Each number is 200 + 40 x the weight over its row's rms, rounded and kept within 0 to 999. Layers, rows and columns count from 0. The size before them is the row's rms in percent of the matrix's.

# o: layer 3 attention output (transposed), 832x832, rms 0.0153, rows 18-50, columns 104-207
# v: layer 3 attention value, 832x832, rms 0.02, rows 19-51, columns 104-207
o18,121,212,194,244,157,179,188,242,300,233,250,165,230,200,229,188,245,125,205,137,116,221,257,186,257,215,122,229,228,231,234,252,179,214,251,189,159,169,223,201,213,161,184,199,274,150,161,236,160,223,201,137,148,182,222,252,232,167,215,192,235,116,188,246,205,167,145,142,191,239,192,219,233,194,246,226,159,201,216,169,217,216,202,157,191,146,237,137,220,209,241,261,288,211,197,147,230,263,223,188,167,256,185,147,161
v19,114,222,200,236,266,264,179,263,225,159,208,170,242,253,123,221,218,172,107,203,189,220,153,204,134,170,171,234,205,159,216,221,172,132,131,235,233,173,201,163,251,219,139,157,215,217,141,185,220,202,162,97,196,229,196,147,257,207,263,195,257,169,272,255,294,190,239,163,267,235,191,206,248,254,198,162,158,175,167,155,121,181,196,180,186,234,262,153,220,211,226,182,159,179,178,138,244,209,236,193,236,200,220,182,258
o19,115,289,84,180,229,191,247,128,182,151,146,188,103,242,195,222,164,221,272,166,114,180,184,213,136,198,195,204,223,219,201,108,156,192,233,216,199,242,206,240,143,153,183,220,234,119,204,278,244,181,260,219,223,196,147,248,196,163,220,268,147,203,176,131,170,211,174,194,163,233,212,205,210,155,185,272,235,181,252,151,207,127,166,175,207,145,192,196,162,202,252,179,228,106,183,246,140,218,241,224,155,209,130,226,133
v20,110,190,218,230,183,248,234,180,263,180,174,255,172,199,198,234,208,220,249,226,146,165,227,171,219,229,224,167,250,244,196,253,182,152,201,196,169,187,189,188,182,234,173,235,108,256,145,227,203,179,193,144,176,166,155,236,144,252,213,219,163,186,201,214,240,184,158,198,193,203,245,146,177,186,164,177,234,190,239,262,73,201,209,212,239,173,176,120,275,171,231,242,216,235,181,203,154,190,208,152,249,144,131,154,155
o20,117,219,208,214,282,132,213,288,136,205,239,185,195,251,178,191,206,235,182,205,197,269,187,223,271,195,214,115,171,207,180,143,228,172,177,171,150,187,219,207,260,135,123,236,171,213,225,152,235,203,213,180,181,233,223,221,204,191,149,131,173,182,260,149,173,276,243,162,227,187,162,211,133,187,142,225,227,226,146,216,253,104,178,242,183,187,155,195,197,169,161,259,190,173,220,269,222,152,289,189,230,86,266,222,211
v21,111,262,227,158,200,234,215,188,250,243,198,177,239,230,247,168,174,188,163,234,203,270,260,267,239,189,266,176,232,299,215,215,169,186,227,171,134,252,217,185,204,189,164,148,158,269,204,212,205,188,162,174,262,240,131,107,260,199,173,240,208,204,188,230,205,233,170,243,157,219,209,241,247,225,164,253,184,132,228,182,219,227,230,238,249,189,192,278,141,175,231,240,252,179,198,174,248,220,261,238,188,182,240,161,199
o21,111,211,201,148,172,179,204,277,131,232,195,197,104,232,276,222,157,158,216,182,204,172,185,177,201,248,113,262,203,179,193,155,193,200,217,205,200,177,45,209,173,184,131,143,169,228,181,201,207,216,205,166,147,236,280,159,208,182,210,176,231,193,218,199,276,159,254,164,195,234,204,171,210,218,162,101,216,257,174,192,172,214,154,189,177,149,215,132,240,253,144,166,139,212,278,183,276,178,155,231,187,228,184,172,170
v22,111,210,196,199,182,241,212,103,266,256,226,309,145,159,218,239,171,130,196,149,226,146,214,264,253,209,182,161,219,137,239,170,223,186,255,267,250,241,172,118,252,245,214,168,221,166,266,226,182,226,182,316,205,236,147,177,161,195,211,129,158,244,168,208,248,142,178,167,141,197,233,145,217,218,191,232,166,250,244,229,149,202,250,212,228,198,240,140,116,203,185,237,249,211,179,209,167,164,246,233,230,262,148,181,202
o22,104,223,199,255,224,195,188,271,246,151,209,211,238,136,152,172,179,230,127,135,219,149,249,220,202,123,163,198,142,179,211,260,210,200,204,156,218,164,245,176,192,206,182,262,177,233,183,130,210,236,199,96,203,168,211,206,192,174,138,219,213,186,212,229,204,189,253,225,225,167,97,236,203,196,275,226,281,190,214,193,159,179,192,265,169,156,196,209,308,263,260,229,208,226,190,163,221,138,209,179,169,223,214,157,245
v23,113,132,175,200,253,147,157,149,184,207,118,168,133,155,159,197,186,181,217,219,150,204,101,143,203,204,243,208,195,207,199,227,153,213,223,251,210,163,213,247,221,155,206,199,226,275,220,183,240,138,230,289,247,189,231,148,271,288,223,113,236,185,257,204,215,173,176,244,215,158,254,198,141,266,182,171,191,203,122,220,205,170,266,241,157,188,267,280,237,169,272,224,209,160,228,163,146,147,188,181,154,218,255,231,138
o23,114,144,183,176,213,221,230,218,226,227,239,208,234,201,151,208,173,249,106,140,156,239,226,189,95,271,182,234,175,240,201,228,170,178,147,222,207,155,155,245,149,110,312,114,212,133,222,218,138,246,281,231,194,194,233,161,197,104,211,182,169,206,209,233,185,215,262,253,171,285,150,105,242,230,230,205,197,249,204,240,183,154,180,146,196,181,194,235,127,242,211,185,148,283,184,244,202,259,219,214,254,218,215,208,200
v24,110,242,182,205,198,148,216,220,228,159,219,165,190,176,202,153,221,250,242,237,252,199,189,162,209,215,237,237,233,239,192,146,165,154,217,138,154,220,227,186,258,238,247,151,187,178,146,257,134,248,212,204,185,200,177,213,237,228,244,227,221,261,135,198,173,215,237,190,179,173,242,159,128,200,174,174,185,189,131,219,173,146,229,151,256,184,96,132,191,229,247,212,220,178,201,221,136,189,225,164,133,210,247,201,239
o24,118,228,238,144,154,219,188,176,139,209,220,198,203,210,224,251,179,172,214,198,151,254,173,192,276,146,142,194,189,143,265,126,237,288,160,244,232,228,232,205,205,126,183,188,218,282,206,213,168,201,170,169,166,174,278,244,244,165,281,149,156,167,189,182,230,190,192,158,277,203,265,147,174,146,217,174,214,231,227,193,303,294,188,127,207,271,149,120,127,215,128,182,214,251,154,152,213,200,126,226,214,138,253,165,226
v25,110,178,271,187,170,255,213,133,231,182,233,154,158,209,135,171,164,163,235,275,145,199,214,160,159,253,171,202,217,137,202,203,227,218,255,95,233,193,215,249,167,182,196,150,201,172,211,193,267,134,213,199,217,205,163,222,201,221,227,226,198,187,170,146,174,235,239,255,242,218,239,99,145,207,242,266,189,182,214,201,229,214,238,169,241,190,149,279,231,212,171,212,165,208,232,282,161,187,221,109,244,175,232,203,229
o25,115,177,217,195,168,187,262,165,171,199,236,190,203,215,131,196,264,185,217,189,121,249,211,143,239,187,268,220,211,210,154,79,177,98,211,275,141,186,185,102,236,149,194,178,163,234,143,143,166,246,205,251,162,233,175,172,171,150,238,154,187,239,214,171,288,176,213,223,175,251,246,187,154,256,171,188,228,180,144,175,277,225,234,163,185,256,209,156,170,248,172,170,282,217,188,144,161,206,130,224,196,197,217,248,170
v26,114,200,209,235,190,243,248,209,170,191,211,157,260,213,232,229,229,195,192,178,112,258,152,208,212,197,239,230,200,142,98,263,154,165,179,189,212,161,195,261,108,261,226,222,228,244,198,236,253,236,130,238,148,166,246,169,156,153,175,276,195,190,215,231,208,201,225,202,273,204,247,184,191,260,183,95,151,170,235,149,212,160,148,164,191,215,231,208,200,207,147,170,211,232,194,225,231,185,128,280,194,198,219,99,277
o26,118,210,288,185,189,219,141,145,181,186,189,215,186,144,185,148,244,167,225,211,172,181,203,159,150,234,218,224,179,241,236,268,204,190,254,222,163,124,201,186,179,177,165,195,208,137,104,155,191,162,231,209,207,288,141,150,188,204,118,131,148,207,218,147,224,156,246,197,144,221,178,202,189,214,211,258,145,179,208,253,155,194,243,223,195,161,273,264,182,161,146,299,195,181,177,166,205,188,256,113,170,203,193,194,149
v27,112,217,226,252,151,219,205,217,243,193,120,198,286,182,217,200,242,181,199,239,204,212,246,210,220,178,301,172,250,230,208,264,227,149,258,164,183,202,171,237,203,212,209,253,264,218,176,142,221,164,155,197,244,239,224,204,226,121,240,261,230,208,203,159,184,229,242,262,240,180,246,168,162,213,233,165,189,187,275,174,200,256,257,226,194,223,253,238,204,213,209,177,253,178,131,293,154,150,254,138,202,186,115,159,315
o27,119,154,213,178,229,172,176,151,201,209,184,188,135,245,219,162,184,152,166,134,158,98,145,173,133,250,218,166,187,195,236,246,179,179,205,225,196,215,257,230,103,246,160,196,207,225,182,184,232,169,198,178,190,214,222,176,226,193,160,165,200,209,185,108,141,156,216,157,190,261,200,254,170,230,149,129,89,201,248,221,191,226,207,186,272,199,272,214,221,178,215,147,221,250,191,179,248,167,185,181,174,218,243,165,178
v28,105,157,221,146,161,149,238,255,261,194,251,264,230,234,257,189,142,200,192,179,183,171,225,226,227,216,201,195,229,175,156,221,222,177,220,278,256,261,259,155,185,257,141,229,175,263,167,252,280,150,166,240,185,268,127,131,94,279,266,233,250,156,213,235,150,161,218,209,232,232,205,181,180,224,229,193,207,228,129,169,249,147,197,233,236,193,213,190,214,226,225,187,120,183,234,192,178,164,189,200,175,227,208,158,227
o28,106,257,226,178,194,220,213,187,195,142,235,222,166,156,140,236,240,212,182,216,119,176,164,226,223,218,209,223,96,196,216,215,167,208,225,262,255,119,195,208,248,156,229,257,178,226,128,173,178,258,202,232,158,218,256,216,216,137,137,240,184,161,222,228,191,256,249,185,224,210,220,225,272,188,170,212,191,159,154,204,189,209,194,201,226,210,215,206,210,162,231,169,197,220,218,283,117,234,210,129,252,237,228,221,285
v29,115,253,180,183,212,202,174,267,176,172,224,187,192,252,188,201,159,153,222,172,106,162,135,175,226,187,214,201,157,257,156,249,215,191,127,154,207,243,243,219,138,221,210,194,164,106,234,198,206,180,239,166,229,248,153,236,176,218,208,143,165,185,137,182,129,165,185,218,239,153,167,218,218,195,184,127,233,217,249,167,244,198,191,149,177,175,219,167,185,212,140,217,198,114,150,227,220,217,234,138,146,218,207,204,185
o29,118,128,231,138,183,153,243,162,127,138,123,191,181,225,199,201,217,244,167,191,146,184,236,256,163,222,205,174,232,182,193,134,182,228,237,198,148,95,154,190,235,188,209,209,221,204,184,172,231,232,221,179,282,196,253,203,194,159,174,180,189,177,179,117,248,190,195,227,189,168,235,204,129,114,263,219,210,274,244,197,262,255,248,197,178,233,119,222,230,250,237,180,163,204,181,181,142,123,140,254,186,201,170,213,119
v30,110,200,215,263,202,260,189,166,224,133,178,106,206,190,154,196,144,172,231,194,209,261,154,195,160,179,220,211,214,123,173,215,175,234,161,169,210,198,198,260,190,147,233,243,235,199,163,245,255,184,245,265,236,179,179,243,230,308,202,285,239,236,297,233,132,204,164,185,194,154,169,198,142,193,189,158,233,161,220,183,213,250,204,154,237,223,143,213,156,199,265,248,170,266,230,194,131,205,146,225,199,172,237,167,207
o30,107,281,209,236,151,227,187,213,186,154,212,205,198,203,175,230,266,166,251,204,185,200,164,98,176,160,167,147,180,222,235,165,240,162,178,205,228,197,240,162,163,205,232,177,197,221,194,169,153,192,254,244,206,224,198,170,197,184,260,193,118,198,182,215,234,228,150,184,213,218,264,162,176,188,200,175,196,212,198,211,150,177,243,153,161,127,202,175,142,154,221,240,222,234,165,193,232,249,163,207,167,252,191,240,203
v31,113,193,224,214,251,161,233,125,193,261,219,218,135,247,215,165,181,148,181,240,148,185,184,161,213,191,162,159,200,274,228,139,230,219,157,142,120,234,213,139,155,193,177,186,141,160,175,243,200,162,253,295,213,203,200,200,164,177,232,117,213,204,189,249,235,196,209,245,228,178,169,212,231,226,208,128,298,180,253,246,177,132,185,233,244,180,238,186,194,189,153,145,211,155,228,171,148,180,271,186,120,177,105,211,145
o31,118,175,234,159,239,158,206,179,199,228,206,222,237,202,152,214,223,240,174,257,250,165,215,247,193,262,257,164,197,123,208,247,241,212,247,178,199,220,123,184,243,172,200,215,229,223,261,192,192,225,230,86,323,196,320,253,172,196,135,230,216,259,228,158,251,221,160,175,257,247,239,239,147,162,145,210,193,160,195,225,145,194,171,286,149,208,223,250,213,150,177,189,224,283,226,135,168,241,181,120,215,160,302,204,223
v32,113,230,215,162,196,173,218,156,175,182,233,247,220,184,260,189,248,171,204,271,202,188,198,243,316,167,161,165,141,121,304,215,151,247,201,253,169,179,212,174,206,224,202,222,244,217,198,205,258,245,184,247,189,208,246,143,153,276,200,188,211,91,153,233,163,193,205,248,138,191,128,208,156,189,221,261,163,187,206,247,232,185,193,129,266,171,274,211,172,194,204,162,227,260,177,108,180,162,266,280,278,177,167,262,212
o32,120,173,126,161,160,224,227,244,215,163,204,208,162,218,164,217,222,253,134,175,216,191,255,276,144,286,192,203,161,198,130,135,161,123,259,196,161,220,129,238,183,127,272,210,180,166,172,182,223,172,235,213,219,197,296,260,154,93,181,302,272,201,192,275,184,199,172,252,204,255,177,189,234,244,146,156,149,172,138,254,226,192,197,196,206,219,205,208,176,189,148,177,157,214,146,191,190,205,148,147,235,202,189,222,255
v33,114,229,244,145,230,207,152,192,154,186,255,266,218,212,193,222,207,99,190,170,100,241,106,193,225,222,176,151,166,222,195,245,251,202,212,208,208,166,213,238,142,205,283,236,157,153,205,102,221,286,219,214,187,239,124,120,163,154,209,237,160,230,184,240,204,247,185,196,227,225,187,264,212,252,241,207,170,175,194,91,193,201,266,221,250,193,170,235,248,194,182,214,170,183,213,254,217,126,158,145,233,248,209,302,211
o33,118,161,196,195,177,204,249,213,249,195,138,150,201,243,228,224,127,257,156,190,184,225,231,157,214,167,198,225,208,202,140,172,162,252,311,191,170,124,180,190,195,254,176,224,233,232,234,177,219,216,174,228,172,227,239,189,179,149,156,250,222,183,212,209,222,209,177,240,222,202,218,194,230,141,183,132,223,234,149,188,160,186,217,208,232,231,179,196,209,184,241,194,130,156,278,199,208,139,229,243,243,218,161,168,139
v34,113,152,163,167,230,200,243,173,149,130,144,190,260,249,229,192,226,135,204,267,216,197,202,217,187,155,138,163,206,274,265,196,212,200,171,207,140,251,170,237,143,216,255,231,163,158,122,204,135,135,282,120,266,237,118,178,174,239,211,224,187,199,229,257,129,214,177,185,177,272,119,286,226,212,208,127,194,215,199,221,195,257,199,259,256,163,187,131,222,193,206,240,200,188,166,128,173,212,210,211,227,266,178,228,222
o34,114,126,184,150,222,212,212,272,183,171,216,115,173,177,204,233,261,190,201,190,179,156,170,231,244,95,293,133,194,149,200,204,178,185,195,222,240,224,317,273,185,170,252,186,220,256,304,209,237,156,128,165,150,213,245,220,131,132,191,217,206,202,182,200,181,202,198,246,146,129,177,212,92,130,149,173,222,247,204,198,190,163,212,146,176,150,153,223,169,185,197,223,242,241,175,144,251,140,162,248,244,186,263,165,196
v35,116,211,217,208,199,149,212,186,199,190,153,253,211,207,235,214,251,269,165,174,254,205,190,214,179,196,248,184,211,191,250,194,235,183,208,203,238,252,152,160,251,261,170,220,142,246,193,206,216,225,177,194,212,234,241,257,178,283,224,221,232,265,227,154,183,264,203,162,183,165,202,219,176,200,205,129,147,226,190,171,220,251,174,185,173,154,232,194,164,225,224,181,197,193,290,211,211,197,176,156,238,205,191,274,285
o35,120,188,139,171,162,209,205,135,174,221,171,228,155,258,185,144,243,105,176,182,149,199,229,228,163,256,192,254,228,204,158,198,260,119,215,193,189,161,213,294,213,162,302,236,170,191,189,233,243,196,180,218,194,192,219,153,190,131,168,183,216,212,149,274,199,106,205,99,192,155,193,222,269,196,206,161,183,229,192,184,160,153,178,148,223,230,238,182,216,200,146,174,220,218,267,226,96,197,248,157,188,189,163,153,227
v36,119,181,222,204,248,180,163,155,225,176,231,155,160,206,198,170,250,136,103,276,193,231,196,234,198,218,201,257,196,225,265,162,193,169,231,270,225,195,243,181,155,204,219,192,243,250,215,256,237,204,167,182,161,212,111,181,308,269,202,201,270,184,241,285,216,212,200,136,179,202,213,166,152,210,223,227,198,202,223,235,246,188,201,223,181,195,293,161,155,203,165,214,155,226,182,193,201,169,222,169,144,127,247,218,230
o36,116,163,236,208,180,164,219,223,205,176,161,195,170,263,179,227,194,198,212,190,179,186,157,178,104,305,171,176,207,201,158,170,229,185,204,198,216,153,187,214,141,150,199,257,107,226,94,152,203,230,204,292,169,233,202,229,153,188,215,184,208,249,210,241,162,169,209,129,220,270,163,162,271,218,156,166,195,230,105,202,148,174,143,198,134,132,202,201,231,160,201,232,200,220,232,216,220,226,194,221,259,278,272,223,178
v37,115,270,213,246,190,168,162,169,258,225,177,240,135,238,193,200,159,172,157,206,296,185,206,210,211,222,160,219,153,222,225,162,167,112,231,175,194,148,158,220,159,185,210,245,189,245,228,285,153,272,243,180,237,175,262,224,148,163,233,267,146,181,232,203,227,189,165,252,166,201,208,213,237,178,182,181,242,223,220,198,202,139,213,186,269,185,227,195,68,230,182,242,256,257,226,152,235,212,294,184,247,173,225,232,212
o37,107,223,174,252,181,178,246,209,188,122,173,137,238,171,231,223,168,216,198,200,175,143,234,213,202,90,244,224,245,178,196,243,271,247,224,212,181,223,246,175,189,176,182,267,165,215,222,164,247,240,208,254,176,209,166,237,226,218,141,192,253,208,176,206,156,174,218,227,172,103,166,229,241,269,313,154,139,132,232,258,203,203,146,175,233,218,204,146,220,276,192,203,208,192,159,256,199,208,161,174,163,198,152,174,249
v38,111,203,249,148,246,251,195,192,236,196,155,182,134,229,161,172,211,239,183,252,171,198,191,161,215,177,210,214,177,177,188,177,252,122,173,229,145,164,165,229,219,145,260,194,186,228,158,209,285,165,178,202,152,182,255,187,232,194,148,224,229,123,263,168,205,230,237,230,181,105,181,219,158,218,181,255,173,148,257,170,184,206,245,172,204,208,138,189,186,227,224,170,180,253,210,233,251,163,229,228,299,146,276,256,276
o38,116,267,197,176,202,236,172,214,163,194,178,191,242,220,204,221,171,223,258,173,220,244,318,155,180,176,269,134,191,209,132,145,208,202,238,199,146,218,161,227,182,122,210,215,205,150,208,205,244,218,233,265,219,255,175,200,177,181,162,262,162,182,224,227,158,226,158,230,173,268,223,189,211,185,284,194,193,157,174,209,252,153,229,200,187,225,153,181,227,260,162,195,166,196,141,197,130,221,250,197,264,224,114,196,167
v39,118,131,219,173,181,238,224,184,149,242,300,223,194,216,250,220,199,202,280,227,240,167,148,248,258,203,205,148,162,190,190,256,186,252,177,236,250,221,238,170,143,232,202,222,239,205,237,123,273,240,219,182,183,233,228,237,251,111,127,223,235,209,238,210,208,267,169,212,253,234,162,234,298,185,161,173,245,229,176,229,102,128,167,185,151,156,205,258,125,216,165,193,208,202,233,167,195,252,128,300,224,260,157,199,252
o39,122,299,203,234,170,187,149,227,214,120,199,227,241,156,231,173,247,177,115,220,126,167,284,255,184,176,203,215,178,213,224,216,179,126,249,209,157,207,271,184,175,219,172,183,240,179,243,233,234,97,164,311,191,246,191,222,246,159,133,211,232,130,258,191,257,212,129,251,210,157,157,215,144,193,143,251,172,196,236,182,236,158,201,233,205,69,238,255,319,167,213,216,193,221,165,167,210,174,251,170,257,224,140,196,195
v40,113,176,152,183,160,226,194,180,112,239,199,217,172,209,156,245,197,280,140,215,138,133,208,240,209,199,197,186,215,187,194,251,178,228,149,151,213,220,179,130,132,260,203,165,172,223,185,196,245,180,215,292,213,212,175,213,171,154,177,251,222,208,208,119,199,236,228,208,240,171,161,191,172,169,148,194,176,267,185,269,201,238,242,188,201,193,181,195,187,234,230,232,146,219,236,203,238,201,259,211,211,172,182,168,162
o40,116,254,198,129,152,197,243,245,194,197,223,236,235,142,200,193,251,109,174,214,211,251,213,201,233,221,147,173,152,231,262,172,252,168,172,247,170,143,193,231,184,131,216,165,250,194,174,185,162,218,213,175,156,226,253,193,219,240,239,203,165,185,234,244,234,212,179,213,252,250,230,175,216,250,229,207,113,160,211,193,237,253,234,268,240,134,174,280,133,189,133,254,185,255,165,162,252,225,194,154,195,212,217,196,164
v41,111,205,215,153,124,231,170,177,263,194,146,221,129,176,246,182,246,168,269,212,214,186,189,162,214,192,215,158,227,189,224,186,212,175,192,173,203,197,178,241,233,175,137,236,159,185,186,251,225,217,150,255,216,169,160,239,184,199,154,178,177,111,205,106,205,167,239,197,201,166,234,173,181,152,207,192,186,220,205,279,235,173,225,136,294,247,216,176,164,203,164,168,263,267,218,146,234,195,265,231,233,218,102,223,210
o41,110,224,242,231,251,183,162,154,155,170,185,185,155,248,154,188,191,144,190,238,233,190,158,198,184,219,238,135,218,164,195,193,292,225,225,198,195,197,241,84,135,176,262,223,243,184,167,219,188,211,235,217,210,175,176,167,236,221,260,194,117,243,179,151,224,129,249,219,159,190,214,174,190,208,121,203,199,189,264,181,138,191,118,175,217,255,159,197,151,171,172,242,183,215,152,262,215,259,223,181,176,160,260,196,238
v42,114,148,174,164,136,203,122,251,234,219,207,263,131,217,211,166,207,200,147,265,243,219,246,191,207,230,230,212,205,236,205,202,159,191,233,172,184,211,226,149,172,232,239,187,234,196,215,124,176,182,210,216,246,229,195,162,257,159,228,163,180,186,195,285,179,226,221,180,166,170,216,208,247,177,195,256,197,174,206,268,155,242,214,241,220,134,146,246,164,227,244,255,167,192,177,243,180,134,149,168,245,211,180,174,183
o42,118,148,154,159,149,280,207,193,175,226,250,139,191,200,199,202,242,237,251,149,166,202,212,210,251,181,283,224,143,171,155,235,228,227,115,215,238,246,132,236,191,153,235,187,177,219,218,257,171,184,153,220,194,171,224,213,187,222,219,179,177,212,186,181,220,198,211,223,248,182,184,178,183,138,114,300,207,224,170,165,237,138,180,208,233,241,269,186,138,241,219,147,225,208,150,147,222,181,193,253,233,179,247,152,197
v43,116,151,187,221,176,177,229,147,215,186,186,176,148,188,187,203,180,221,213,212,150,202,224,206,252,200,170,178,122,190,219,156,165,192,182,169,198,201,157,145,196,191,291,160,183,165,127,182,211,192,154,141,195,199,200,72,173,272,232,150,221,207,152,210,222,189,158,243,222,203,187,236,250,194,202,208,161,168,182,222,214,251,228,179,196,263,189,228,150,175,224,160,233,248,207,209,243,200,215,205,182,175,208,183,117
o43,120,125,214,171,173,192,274,182,113,202,248,218,194,222,183,216,238,151,192,180,254,252,134,208,185,299,246,208,178,221,160,124,244,200,188,226,185,219,75,232,238,136,112,237,240,194,269,223,162,218,247,257,265,117,229,180,210,136,262,241,197,197,269,159,189,196,195,246,179,207,210,139,212,262,182,180,221,198,211,213,239,196,189,198,209,214,113,150,255,208,151,235,243,136,249,208,266,221,207,218,164,118,173,149,235
v44,111,246,239,188,223,234,251,129,176,212,175,246,201,205,247,218,197,145,223,124,208,170,198,189,117,215,194,212,195,217,135,229,223,214,263,186,180,166,205,180,198,193,223,221,142,194,181,202,117,174,232,272,199,150,168,192,159,205,135,147,254,205,205,126,243,201,168,251,262,185,209,225,178,107,135,161,265,256,195,247,169,189,200,216,213,208,197,194,129,227,236,150,205,149,180,156,280,212,189,171,179,161,254,178,235
o44,121,225,211,235,191,149,120,247,229,181,215,135,185,209,233,185,190,282,221,205,200,178,245,193,257,153,220,161,216,80,191,206,188,172,164,212,204,166,178,230,271,190,199,225,189,162,295,115,234,181,202,190,166,177,175,213,224,186,233,193,164,162,184,275,182,288,206,265,166,186,135,112,243,247,171,136,174,218,150,249,212,182,261,105,226,169,149,214,158,166,200,210,205,143,267,198,196,270,289,207,306,174,149,174,153
v45,115,219,216,193,233,160,144,205,234,242,183,215,217,236,133,128,215,239,122,193,182,263,224,152,125,198,192,245,207,212,217,152,235,191,206,188,259,235,194,248,202,164,223,156,249,168,158,222,196,213,245,194,177,150,129,277,228,226,226,219,211,230,247,282,208,131,193,144,153,161,157,206,248,198,159,198,195,234,272,168,276,256,175,227,205,202,184,149,174,221,169,207,248,197,166,238,165,223,275,142,171,224,225,243,202
o45,127,213,150,144,194,186,222,158,238,176,164,171,153,191,188,243,184,117,207,196,201,209,216,119,206,166,206,204,201,196,224,254,228,271,192,202,190,252,233,203,151,265,190,245,156,231,236,202,154,232,252,199,225,216,195,247,170,200,142,187,219,157,198,208,165,192,192,200,235,204,175,197,211,174,190,136,135,219,215,287,102,242,172,182,248,196,201,215,187,183,155,219,155,249,166,175,160,238,94,193,145,244,192,181,205
v46,107,211,122,239,183,175,260,161,210,206,239,218,231,255,134,197,194,170,226,209,127,196,257,177,233,168,160,245,201,168,166,162,248,189,169,254,166,164,227,233,220,262,144,122,134,145,142,203,198,153,196,139,207,191,251,187,244,261,193,227,145,276,208,182,160,266,199,237,218,212,217,197,273,217,148,232,148,177,220,203,151,248,189,244,197,175,120,233,232,197,202,177,179,151,170,193,158,152,171,184,144,197,204,195,176
o46,114,123,242,140,171,250,196,141,164,225,190,195,236,216,168,200,281,199,216,238,248,207,179,188,292,197,298,226,218,193,221,198,229,205,230,205,278,188,311,177,244,208,241,249,218,254,243,207,190,232,205,233,222,209,217,202,244,149,190,98,229,143,210,176,179,231,214,310,204,175,230,142,189,121,156,206,178,190,221,180,257,263,155,250,246,191,208,172,190,178,126,161,186,172,156,179,183,200,222,205,182,194,222,173,223
v47,119,227,152,163,185,195,130,223,205,242,135,213,154,192,234,100,216,209,187,170,166,227,177,182,142,230,105,165,226,233,182,201,213,255,215,144,229,165,177,187,177,194,186,179,190,161,172,234,177,132,188,152,178,227,186,278,250,206,194,152,213,176,183,193,238,185,230,169,231,245,215,172,181,229,208,224,195,181,222,176,196,136,167,215,216,225,146,100,163,212,232,190,184,208,223,242,210,191,217,266,175,138,217,189,221
o47,123,232,225,184,249,198,226,127,181,207,200,237,229,217,185,193,215,257,193,130,254,244,246,101,191,132,278,259,193,189,196,220,179,252,129,267,205,233,263,211,159,181,179,213,185,209,239,170,224,228,223,134,271,228,186,222,181,195,142,122,254,250,205,127,204,210,206,98,227,215,217,240,208,157,251,146,185,192,223,133,181,170,168,202,197,197,197,187,227,201,226,281,208,221,183,187,183,198,184,142,160,223,229,191,205
v48,115,266,142,193,239,210,251,235,123,254,195,190,207,239,161,224,255,219,130,144,237,225,180,151,199,194,142,209,149,134,195,236,204,172,229,199,223,196,175,225,173,171,137,173,166,119,242,159,200,127,148,154,152,220,209,203,181,146,197,162,211,176,201,180,183,163,211,147,244,186,236,165,249,222,229,156,176,193,202,224,199,128,186,125,141,207,203,160,211,174,264,164,180,165,152,176,234,192,115,286,212,214,236,245,159
o48,116,201,235,242,247,214,182,204,207,209,160,205,182,150,185,182,130,146,237,235,213,242,267,214,146,87,196,201,210,253,161,198,148,244,180,248,210,150,427,171,206,226,154,295,255,141,225,218,248,210,201,238,172,204,125,205,176,255,210,239,141,195,194,221,187,263,213,165,206,195,191,155,204,223,274,196,244,191,158,163,208,191,177,276,237,147,220,212,171,169,239,223,218,140,188,169,251,97,191,211,190,218,123,158,161
v49,114,156,218,276,99,157,308,241,182,126,202,191,160,195,157,269,160,194,119,186,226,177,273,208,253,229,150,118,215,264,228,179,272,248,233,194,278,154,188,136,246,211,192,233,227,178,203,161,191,236,164,188,275,175,268,248,245,174,223,231,256,219,145,191,169,193,212,141,167,169,254,162,199,181,242,143,154,202,163,222,120,226,229,142,195,173,229,161,169,218,304,230,186,167,244,232,218,205,192,170,218,271,176,168,183
o49,113,165,199,226,103,258,197,172,282,196,235,216,197,195,236,115,230,187,180,230,156,259,193,183,154,205,205,206,146,229,216,240,195,151,163,191,173,174,257,223,197,170,175,180,218,184,196,170,188,178,206,154,215,187,204,168,189,196,262,159,178,191,178,272,212,209,189,176,219,240,181,202,179,280,58,209,172,172,237,206,183,201,150,150,190,148,262,211,130,120,174,233,264,236,172,234,191,191,163,156,138,168,208,189,185
v50,111,192,276,273,136,164,228,190,182,243,139,220,255,153,218,195,216,203,254,319,149,260,214,134,206,166,234,144,243,210,262,179,218,259,229,169,149,168,210,153,215,216,215,253,251,131,223,208,300,182,208,236,169,218,151,251,205,195,226,219,122,307,179,237,135,222,220,213,181,194,193,185,166,177,199,197,233,178,229,176,205,254,139,194,227,146,156,278,192,187,162,254,253,230,241,184,223,195,150,160,182,263,162,170,207
o50,114,104,136,167,174,179,186,284,291,267,146,166,178,190,178,183,275,168,171,130,227,198,214,196,268,122,175,226,205,178,180,138,274,226,291,231,167,228,180,165,208,250,160,204,164,176,187,267,133,179,161,156,129,191,202,194,138,141,190,221,207,246,238,183,239,170,185,175,243,198,143,300,222,203,249,246,184,243,183,153,254,223,214,205,212,213,251,200,205,227,203,182,209,253,193,140,179,208,224,220,198,192,235,157,153
v51,111,178,226,241,214,169,164,162,248,180,182,216,206,244,181,271,215,180,151,217,277,159,237,196,265,189,224,226,239,202,282,203,241,212,190,217,233,203,178,161,190,259,189,247,230,175,264,205,249,206,214,212,221,185,203,228,180,283,264,188,165,203,255,129,146,224,160,195,148,234,189,224,230,189,220,187,174,214,190,263,208,222,138,269,187,233,196,181,173,194,170,172,204,189,156,191,209,116,102,207,186,127,220,175,203